config.toml
n_layer = 16
d_model = 64
n_head = 2
n_kv_head = 1
head_dim = 32
d_mlp = 128
vocab_size = 8192
activation = "swiglu"
norm = "rmsnorm"
norm_place = "pre"
norm_eps = 1e-05
positions = "rope"
rope_base = 10000.0
rope_fraction = 1.0
qk_norm = true
attn_scale = 0.177
bias = "none"
tie_embeddings = false
parallel_block = false
init = "normal"
init_std_qkv = 0.14
init_std_o = 0.14
init_std_up = 0.14
init_std_down = 0.0
optimizer = "adamw"
lr = 0.00613
beta1 = 0.9
beta2 = 0.98
weight_decay = 0.072
lr_head = 0.00847
grad_clip = 1.0
warmup_steps = 585
schedule = "wsd"
decay_fraction = 1.0
decay_shape = "linear"
final_lr_fraction = 0.0
batch_tokens = 32768
seq_len = 512
doc_mask = true
train_tokens = 132300000
steps = 4038
dataset = "wikipedia_en"
Each number is 500 + 40 x the weight over its row's rms, rounded and kept within 0 to 999. Layers, rows and columns count from 0. Numbers have three digits each. The size before them is the row's rms in percent of the matrix's.

# layer 3 MLP up, 128x64, rms 0.156, rows 7-21, columns 0-63
103:476571522528512545473514510533472546492524453406476483496463501549464494561572493470588483475523458514477486530604485519562482475530434484502483466473460535430526517476499521564541512421546504
102:497519458530478448530474435474530476523415557569465548525467503495511505455449540511509557547387457496504472456495478469496461517498492514528498509546487543465544500507522538521548517377535433
108:554522446526474527479461556482483453470533480473507440502379486515516542493447410552505519526529553487487528481535429504542432521508531539430571527490525433532480497499521552458523542518468469
092:545524403535535535381521544493488532516444520471495539505494500463575546568453538509438444539517537548443514477586468479481520538478463485557513473487469499489533526483470431531475501485510473
093:526514508490510430470503495571469498522536563505576498545447519458535495528479554506499541475496520458481403448506541478637510513547442464518461492510506493522523514506468537462555428542537455
092:527521451544434498569552534525477482388613548518496486481516495489488480442563482452442492505567502497479553515454499533499533464440474459490490496553532491486481466571519481476529432524473535
104:489527472517504472495505437472465547532501485543430496506532466426419571514551504478455487481541446498480521544520484591424534448575463565468506509488497463517465420478510421527529510467468508
105:510549517448445477495499473541503469535525561465487440462511501614492556522519540416529540491476556490531563487524497504488510538525495465619447447523481478522555551467560465466487483528496466
099:474431445497521570470489486513545542461477513462476413458541439544434553507564437493546541525510535486561544513472524561472542528552464466571492482547439545503537478501514509456472520516461534
113:559570490519500413511511450397539489455459505474518535508466453532565481550530564489519513473427452536479488563487444536541583500542486519429455519478486470458502508468531480486435518496509491
096:469485506483554544540463489482504501516488462521435487490487566488537496485493464512487477473458478499478534482503431496528480367471500572401469484476531467478517446581555428491471444513533573
089:548441564482555494490534495518454478452539518523481564531498485502513510442522490519636538515533546497532519511438495527526455593487494463472489468519485555564599537492512503476556480483543485
092:532492515518436514467570446515542555518566496484532540470452501477484464510544491530438433503532546512517529549509483456436546491495457457508443539453489593524502592421555469497473453476510524
099:508496479450512441523475483527525423491448522453492488500583498452519437473418531477516509464488568491464493513536514486470429489418512468518566497532513593473496493499475456461480454487592571
102:482492528470480508475524523405449501496510529561525492473525414531353563553478509507520489503509578550447515507509476469516560550511497521518435477492497504498488550511506531496447462519548423
# layer 3 MLP down (transposed), 128x64, rms 0.104, rows 7-20, columns 0-63
104:497491461557545490434500481449416556453438489576554475519496492509491559485458475471465555548548489488476484528439535540559471466497500539531565521557528527559467479556451483513470523423493542
094:515434460523474497477513506414520507461415491527510484461549540491412487458487498604485494510497533492478531451423486544544522531516461506487502460538445428434548560455560478462525524500537492
101:500517497520523454477547616525487545518469494498548460503446474445488513435542461487468481462623488492404568527463523541549514496494503495475513475547498466494541507541460523430440505504453510
094:536490453529522561402577513442523458564471518478545482528494532523464454499457421502547506509523552474431465538559475508479530458530505467523496490515426520474558577486510463466518564462464470
094:530516475460598468579460507499489535551525518544532558556525455480537529554527504508508444563462556503468516462472539470478557481475568460476573526508512484535465480537470579506471451491462572
089:494504492450534497438489596501483484491477482488441493486509487555484409496516514456529520468498462482500490516564589475504428535500588499529494502512487478466404516504420452485495442480414546
098:539583525473500489534502495425558484502489416470510518503410553529465507512399427497577582466514525502534447472503472499445455478491531508476500530510519500422470512509513508507568548492541507
090:525563557444418520468500509425504500461514528523446504456518441584533523513428531553533537512536499467522573563500544492509517534465436475520484495539474499545501493599538433496478538470508483
099:505465527527499490553502495443461602500512413565448535503456532456546485518512483503486560468520478535505450524529459526550515531500506586495535531459527571489542574533572488415474504526534504
111:499499507536555596497508567481529480510567523516489462484493425430493487427516437526454471500560435504533534546481513575494515512465507464512549517550543491519454490529554498411542517530535566
091:528495555424489514478530516503467458543477480506445546469540508495497492525462520535558510525409403516500516503485437419472575452426442489578506497536520522586511489522562470521502506520530501
096:470541459434515465487539578539527525505479526535507529482483455507483557541565538547431552574495504464482510520520560523451482478555499520553501517523489438500504482544544501389449511539448429
099:452477490542469429521496575459471531486497461578497411444491506468477467435533466477463517541549456500508463457442524489597517459538517545488484459516516487499485615506543513487511532497559512
111:448518498566482487522492594467529500457505528478489552454463503464505434474537483464514463486508522448477535490467433502512548514444469498470606458609436475469478483547526491474535494566564504
# layer 3 MLP gate, 128x64, rms 0.166, rows 8-21, columns 0-63
092:539486452563481497495466525554514520463457504472476612458494488464481513510508486526576418522468545507481476551483486502468537560575480519488449489441479494468452521403513435511444503531432534
103:477523556476486490464446514515472514477547460557496604438530542495491507469542525459493524442479551537484531535516473501458566474553502408510528468502501538484499500478539450495600512479475611
097:526477479479430448530579465564452520493528464576483502517424485535498542535481526488523593504586577472515443498444492544527520500497473468465493524533474524510506552575508521457527523466438543
082:466455536507510510483446537478519506456512577528502479518474517451537384439539475479480451550531465549500501479470519492544489516525455444448541523551550454422554442492564459552512481456458469
103:527545475494520522506484572462483509466486441524500464498585551519511465462533536436521407532448571461500501482483565452470463502526461513486523517462434454483539507424454518528444526510451587
118:485426527451472498449520467522470506519500515528407511526446554517542470461513523461454552521530487460472503518525479601528505521500530497460533443479520452501493463550508433472515525608447588
105:470490526513536484565511508438508504508486529527503525441514527493579541468492398564507497502555512605520456498419476503505486521477498478454488528574510495514521569462511458509479482539518621
102:558494495484490560420510532537554509537504568490526457451578504544468507625480457530514500541519479519493543418407471510499471486486454448511477447507458464530440524489513471511555479480505517
114:501465504525514490511425606529454482540575491541442530466479537414465539521529468535502487540524466516426535519520470570513462555500466495503492479545537454422513454510479445487519458496420524
111:505523527462554512429467557447556546565424470506459496475505522428493532542443540459528511467494409490453533516529543492484483555418507483504527528535507534527493512462596494449477533470554500
091:433459507462495538526463567536562550525530517535533436447508448474460484489502499515467454521495512438449498526506630458431530478537529508501537519495530578498456507516529489512535565538426496
099:473478481533526480499493558488501545492502449498512414528523557432562578511479443512494569509554502580518507485427475530580523557522499516468448516543540478508560494490533551507555553533550451
106:459520520547546492491514576505514505481527518455516480459513415449482436506556507494511511528547505479532560503432434533546554523496404423476497452580443449517466503559518509449467515530524473
107:520439498406541560480493494445552533486494513496522474550471484510551537491524477566532484549509512421456565536510576515447529464497497535505528485515427522424530438539586532489518507549482542